config = dict(
    num_key_value_heads=10,
    intermediate_size=832,
    hidden_act='swiglu',
    positions='rope',
    rope_theta=3910.0,
    rope_fraction=0.75,
    tie_word_embeddings=False,
    init_std_down=0.0,
    optimizer='soap_variant',
    beta2=0.95,
    weight_decay=0.098,
    decay_shape='pow',
    doc_mask=True,
    train_tokens=381000000,
    dataset='wikipedia_en',
)
Each number is 500 + 40 x the weight over the matrix's rms, rounded and kept within 0 to 999. Layers, rows and columns count from 0. Numbers have three digits each.

# layer 10 MLP gate, 832x320, rms 0.135, rows 777-803, columns 0-79
522533451484610486538566440512497485505499471468498480515464493572554601550472482471511528478480505453437480492460547472533485414512547541482606469477572449513447531505513540472577495481487472465471481479577479508526427507482548499495489452
450479508553462479564488483515486555482500477519511490572563419563500496582545559475523528522482560455524529504494392531485527486522498541460569498445490472539435450467458558472442506516473520465509476525570449567517467500481502537593527535
600542545435514529531512467500493511511549470480416503455404475459529534514503527507483484447487482535531442448449470487542505520586497465510514477580471491511474535488461488473537489593426468458424493555482415478481493489522538535542467524
505465584490520491522495464490514516594505497510437498481493501437471477567471446521428497442497468505430513479544503512491495490436459451498445491495546529411552486465544532534484526415546480498543488473493480518466440573567446511541508497
457518496520497527486491598465494579493499508447534552490539507517463456511575473448491520523531536522511432461561565549498442640531546520473574551480543473534548506532489492464453494579481507440472522493495493461488490535515478489448515468
492522478468498511498528481463492486503469536490541584500536557498539468581472488512482488439589517508498496540410528539459485514529534499500506495511497515577433548448434504415432481494465520546537493524387520467546499522587522509446499378
501511500496496477455536501481492511481507517518518496469508501468485541472604463537533474527487576474471482581498511488487514487509513539490453504443527502472553499478486518480475537505489418470462468495523484463565508469521483521493409462
511477574478497469444547505465522480428522512542516511468509478460484474547541493494576526469474541466504501439558496438471422512477457548472453477529488503514479470504567447513488551505457578572460521478452516576469452532543457510467491530
545582461508443524411515473531487471523538563436513476489623494548411502461503451387529523473551538551535556498511491462501407495523472476527451585437442534544520507516503517500490505426521466505436546501471483513472494445535485535446452509
456487488497485506437442472579453552545445497498482567492521517467536512511514537506554562551489516528442486394473456494475493489513477405515414500521482512464580540438424560515530498549508534514491534435473535572505457437493516415544527534
511467463455541434499527531471508559512505583493482473504507487524571479492486550527469483395461445511429476522541576534440454474461560489557460533511518584517487494466500525447575495485510520476506519498554650518521438486500425532531504493
511556466525492433446534423479497527497503552575551501471500529441537538478476493480627483536556562464556554481518497462493510509522517496474425590421499555508482531501501474512470539487487488547514565475563443489476475495475471521459474495
488497435508458481571542473555519482484496533479505484485520479581492545424496490460493521511502505458477494438514548554463502510507468492535495471540517641440512529500552513440524510553543436491478565426553569471594452529561442515456460497
436550418419471431472519586497445541393521501491497462422537476467552406525438654566562546503569555477546434417629425403468517457512499521482376511539578493495549519526494437600461505499571609520512600573493571627559437520523570499502509556
562501622564530501527473469545501425519519504546441452552470474486563510439498456530475544560497504454453502389508546603542570505521526472442456533505516460569508480454504496525459525466525473555560526516485405521492529453504408539553519554
538524492539493522505561517476585557494564450592507475594483475517492457555556476555588536547522557532548440436424464496595530472467479522545448473523526597563483491533519417504518523444499433507513457560550425486447512444431456451496471459
461532521473487472496516547533588524437481572536539515450511529549560544476577514447458468492529455496535498488463485509489502512530452480531609525533471584478510437488498489461466445447510488547509496427443524494551566528535474604489532473
504499493525490473534499474445491545513535464499478513556543486537475498456523472470532445474506488529515507422536456499496514420532489440518514474493503516526490488496495451498487498515486480548444512526517474426503506449534484491439471513
559528480541486556546461420505465547489477540459507503504466503564507517437455504494483449512470498472529441566442528490502549530560506495511593535501481490446473479541460552526485505462514504487556523491539521460511527454500541515522487526
540456498523537524526483560459560498470514550495474501521497449470516505501451499481545470515475556447470400548497525540469523460463522502483470487480526458526533507533494468515524508428479496516483453446588586552488478536489458509431491424
471480511538465581569515511527465470487540493475543473546522456491491477566468548507525476503511519509524430511436471537570450504460484548372465554469539542505569483475504452553473435521448490472457442462508503474534535584520533538522517559
517486479460501525515515495442488476510549503477473483501515449420630545532445447485556409554470533473498499525498511465495455507537531546516465520517512556518519506526501482458532544543533467506501530504487513525442497501516587479586513499
597491469521491531472478587490541568442577471456585452469507502544520476478518489445512544461512576531559591503492565488521475465497489467486434435570501503504476446447457511520461389516517543449529543472459523527454436487504512515435473525
488487533500494549468484508482525482472635551515505496486516473466479501495455498464514507505540426540477439487506439568450487499531455520506489443482513484486448484472484484489478555555501519547551486509445520412493466490440432556473605504
481523477500530490541497572544549518519532471485559490584482531492501497501451412454536502485448516485555521492551443532545542503520509544540447500514463502457474454498471510477486518502541544558527487532518487504455537454561575488468523558
472505485435535492508495550462488503470499499497477547537466466555563549476457459573411521508474555511476448503448466481437458478553555536492486548475502525498562535474432530501522486530540617480484551514548481506530455551540493540494439572
594469468523566503569433490493502474481467533544507468496440528484501536531496483488446528476521490572505548490466502518499548450508551506443447493463516529470483436454466428530506567512469472524482546489483486539426469531495523556586497461
# layer 10 MLP up, 832x320, rms 0.137, rows 777-803, columns 0-79
446557550568522504512493505468483509431443537534464530520550540482481442501497479566481500549515523529476506523498489480446487528481499484489440495466441513542497432510506517559418514549517497545533542506507528563526515532511565476482452527
499496511526405516520416559478571444517507530465535490424500541470582534531525454520471535528581430480518530473506514466493408526522507460477516487501534461509448494504456550538524505476559531462482575501431468469543469502488441539521506536
533577538478511474498599415466521519492591529594524519488431470570468481446482480526462508485527522433467459492452463500516431537536523508473517518468430543531538530457582519517430409474478484560466583485529520462548491507462513458463555402
484489514511523524477481508554522467530503489495548551527505508531509480415534489451574485503518505481491595481483522469501485487532492445547550541542491501525490559475482527463497485475453492478535532518538472487489534458492459514491491530
554507530489455523470459498469452455448425434515485490486437449440542531589459430527477467558477517495526537503527543526538440484509497540498490486523480412495473479494486494454498415469492463466450504463527438425456423520456537493518415500
509518467415522523561435463483489467520566538540509471486488504556422468566475564475496390518529557537583462588454505462431489489431440514478531493455552496499475492527547518492517498541471441538482496568475482459434484472543444411509465477
440490510431509507530488509464475538525473562483420530489537466483505474458471497467472499461514469492540483484470532470545495528522532504593479518511528502475456491478524478452469478453475518518536532493504502527477484520498533468442519464
553529492529523497529496528537444483507449455514505552425456448568523546474499496463470507496435477492500494528501500490500512508509480463528454523488496471478533511461443537521434513506478470516519506392513584516531520470514509482574522479
525601505500452559489466481499551466523552378456504479511532539460506547518558465493513546570554526525481481449493504523503501497487437493512420497493416491522454552519471496512541508454477526496478522439483497439461534448546451498391485443
568515458517511515471507538474439408523494441498561405503565510575516472527514517476532501530511516502534491508532530475528464504551447535465505455458542562478520484565474493465498562487482520464520427516588520526506509508527498501467507496
524564564530471560447543489499543492523466417507467536466503540445504413431469531455477495499431485474435548519497498498557476474473499518482477599461518416507487580468383518447592523499432533538517455532482523509478410548467442514498489473
398484516430451590408511468470536457540653413477574464510497545490550476532471504482471475519442543586522508529506449488482482481509511498516555476532508452553505537442507462512515503572510499443514462507433451512468531488553465506537562443
473473469463492515499522450489487515574580480487527561491561580492409492513425455511447514467489431502495527432557579479517465491430483523518501491503465546519525491545494528569520518481480423497405452470497491525532459526450503489507518465
520467547638523559546481523468523467488432466606526512500488545403468475507493386401575426552338555521505497546492508495516487555448524447513575498363443436449436531521480467492551597477452556487519441423488492428444540519479532524511528573
567561536507555584472516497550476412476429553472478478565556456536519523463448478509423521541424552456500556467468438517574498544540486461494527533502557485520488503462474553460469530490586491474547529548493463488503568453470523464527487508
522534540455521518479530477448485493479552507511496576491549481496503562504555422565537440483469558484490497454479542533473493508469511441473421575481485536546519422482475535542599484382503508521526534495513453527553502422417476517517469516
407475527463529490559505499431448468565458531536550428459453550462572522542520484471532499528489459526454443450517526505454475459511567447436490533566519401544494440477473507520587459451541439487500482549549475508527557469534498409461526527
513512562559474509442522490472523468532491504455495465539486459560490544528429539514509551508487475497498527482538488503431512486513508573472517443488477514499505501458532547522513470428474515478473496485517432487464513561485528467485444530
548475464526468485533517522449480502535480561542513493500493579555470523550515479485471452465485574571442536527557445488478556401547424515494525539510492430499459543550503443437465544483471536452538566495469490488490499480529492512510506529
434544443576523540486477474495498455515527522513477443488552579503516480437481479489559525511471377431432534503508533560506506531466545520517476542471523460557527553487550501418547501429498495565500435504508601542480433501524451428526519443
464515482552472508509458543528463509518560411557496443495591496476465487525491533481552538510458518470542499571511551459479480493546478508402465458510529488490475427537496414487481521487450506524547496558507473554526499534517475488479477472
505467448539480476560483501495561456565472473476532434509493550446493427448468481507463571601545538556473502520513535499466539542426476549509515478495493475492551552512424536491445448428513485504444504490446524499515519473501529532550429526
450471454469460448532516508515502465452518486498522551559467484442466454512456496498484524503452449493557492502518533486471420595520509521429468472471462491569559472465480490464499493556514524440460511496512528491513534498505461442546510394
468498530471399478544486502449451542501502471504424469483498472514565520476443503431525490473550529519502462493524460523497560507497512464514487508497546466518520507501499440514486570552438569502541491548532398479482503524481487492520429503
500492463427478471552480513451574527550535444501477544480528491538477433507497514524494476502461516494479483421458525453515571464499540582497498469485525524447521513491497531484492536567491522530573460499516438412493502508509537498496502519
551468492493496528535431545471525531541501504565484539487483552545455460439546529472554511548447465443492593476545489489473452467589445484564475530434510504484535509470546428523475513498538560491558627488555487537520464533509535461544495504
489547551558585451512535493539476523453471477459489562510510511489513505469463467495461550488550510525469462518517472517549461501490476515502442524499477469533488515474515496555485487536485563540475507494444509496489484533558466465484511449
# layer 10 MLP down (transposed), 832x320, rms 0.131, rows 777-803, columns 0-79
441503481533572463466548475489493466493557522527574524509502490533441509500534516515537485495531519532522395449576489496483410509532570486491494473468518440437440528491578510535494479453495465476471570427508509507444539534550497490463485532
527502471526486516513608446468466501498522444482510438498537522543505545573476460453478399466484547504549500415549530399530516482471465507487457503504425541492535535489504538505553519480489484502496488452450501458490501510448428439535517532
499473497445512513522440498493555470462513561514502572455528460468500436504540436482469485449407555404476511525519565487463518534499502502472513530416467460515540582512494497535516525479550470594459547493535502521419452487556527511491510543
466588534509558498461446565487425458444483514517470517572512440508481539497558469557423566494465536418542459520468584520485576503459492531475477494483468408504483475393497534433446434501528509487473465533476529482548477457483481494464464498
532531542532555562486473504541482557566587482546504548498510519480493553527517525486457475577458506509560465497474421476516449495545476435520520530498436522474505519460533487564472489521508539542459468481470474539459458472454534486433494508
438473484601526471472534534520502425465484496459461473507472504471468466420532519549537487514442507489499536481582510533469501496481553582488475509575516463500442467514579540567548483501506484468502468555528526514518510509463511509554454584
490487546526533487444487579454537509500476546550553537571520482548486488566582555480587467459434486527504543464493483545528498455428439436495502505399478514507517518544478513525485537582443488488513522470472537455550503475492484507466506471
479545470522466497526463528530533487543498511552477453540480478514553360474449488438511506475455533494555530513451529520483546475486489469445551593509437574553501517549517502477587493461499480495461482558513451483489488456508495459523522469
531493509494484509501512492475550538509478516548558490431506527558506500505485444499520477517569486511449498564416406483542439411442558472505494492492597466559559519469470511494528488504523490493464498558485479455529586474495415498566515459
562489438481534533467546551473463465479497489488491443479560522530498489458475521507475447474475462477519516516534508528442429635451514537582505528450511478528532477385436441464517551453516493455509539486591506489484486466513533579538554450
549471532420461545429436456579539483491481508548461612545486473498493510516488446501547525476466468477516473521480516494503446564461427545449481543447525401516559488482529495481460488611515431530437510569465475502550497496506566540436471420
508522430472500574512445510502528475498501516460484495564546498478540488583432467476417503451442480570481514372497495502591523527553487501482539475517489475440509450577589507485563546428536540458471505556476585472488504437461443542575494558
538482493495577563488523564468528487505442526496569518487593451472454583511557533531488496468457466571524490510458499504483531463464527487519501409456458453461467452467469463501556471518488508516480437490540491530476520560488480526480437495
458552422414491483566511525556443554442520551471509420411569499487492482529497636553518556455526455492525520493623484462521528416507526520490463567534539490505534475519520491553518474479559569506508575531504573596536484545522515447523492494
513557540481510508479519502523569547429527536517499496473527457532396511510590523473499415504551558468502547531493496475517601456465514507517553478483461461505644569409480528544487477514557527541532503396529449454501515659480510454474512489
466451531484467489469534480464536491510512569472513546574518479497535421526501502530458481470495490508426540500419539484522481489500506492468544487518507484455555442552571597505448543546446440479469510504418497459494506528493566484521523463
472452493498563468493576500489481508532488486497484491545521452512467460486464526475550539505496453549541529507462472452428434472519531491539503535505475510535526428538477502509558454484464470539500512494536563494483531488488524529447523493
518428487510495508529465474520533508504558501470492493538540473495465490438504473514512458494516494516486418488472495429536487506542488529504485521494480481487491512545516523541500539544501481474471507579468542467450454459467489496467523534
580491507476461455560482542534458453517467414482535420460460556503508469510467492521463453497527487545462499424481514483466509500488504511524464510466416490533466476488559475493432508445535512538462502507496520484480536521511473480525508517
476447409551489474526511536447517508540495571528515459540539533569507435528476534504438430530467488568517539499450431436499472511542510533504515482534553476562489553521523532523446474529476506525491466488519563541417425434529596540531533456
480518501474517498437467464550488579434438550542513543507513516539483524516478509504531522503479511505525536495424460471469449503525506526495545524525470517546550482481583517463492488493490496542493456504518480514530499527436516518521519522
477536500527498434415446522566505492528520506454528515473451496576471492470575510521492490521490472468508420563508506545455601525448468554447521512457465541595516503456537520490485480474495563523509470538565476562485444529444430475490436504
462548563455498479498494465474513454528497496500499544476560501523546608530497477463457392620546517509487483453531492429475483501559529545482504542463442478418544523522493531464431529430623516442553518518503464411554504476528465552487462496
512540492523485480477463471497543475399415475502419550476439436597497410508449471602520478435502523452508521536494493518544528478535505427441516469512521407488474441473529536414471462442551464523466512497541533544516437516448441497533484451
467492546607520500508530543498560464432493497463551490471514545445408513496484480531404527434485549498502518461587516444455530473484521564532504504496518526416495444522498492533448526554518496467481473498495537549433522463476482512545499500
503495463449530426515487485515481523499457437443518385548529505443490474475473483532431481557509535513544514520535510539555475498514557531522504518526494495492510529418500513521538466462514462501473515511534500501582491495508513483556513508
519472509481458519508512524473514509540489450520550492503503564592526465496514461499472530517518448467495503473484490607527501459435480504439495488513475506479495454506477521534529532483483433408490490547480529437477465484529474517509467467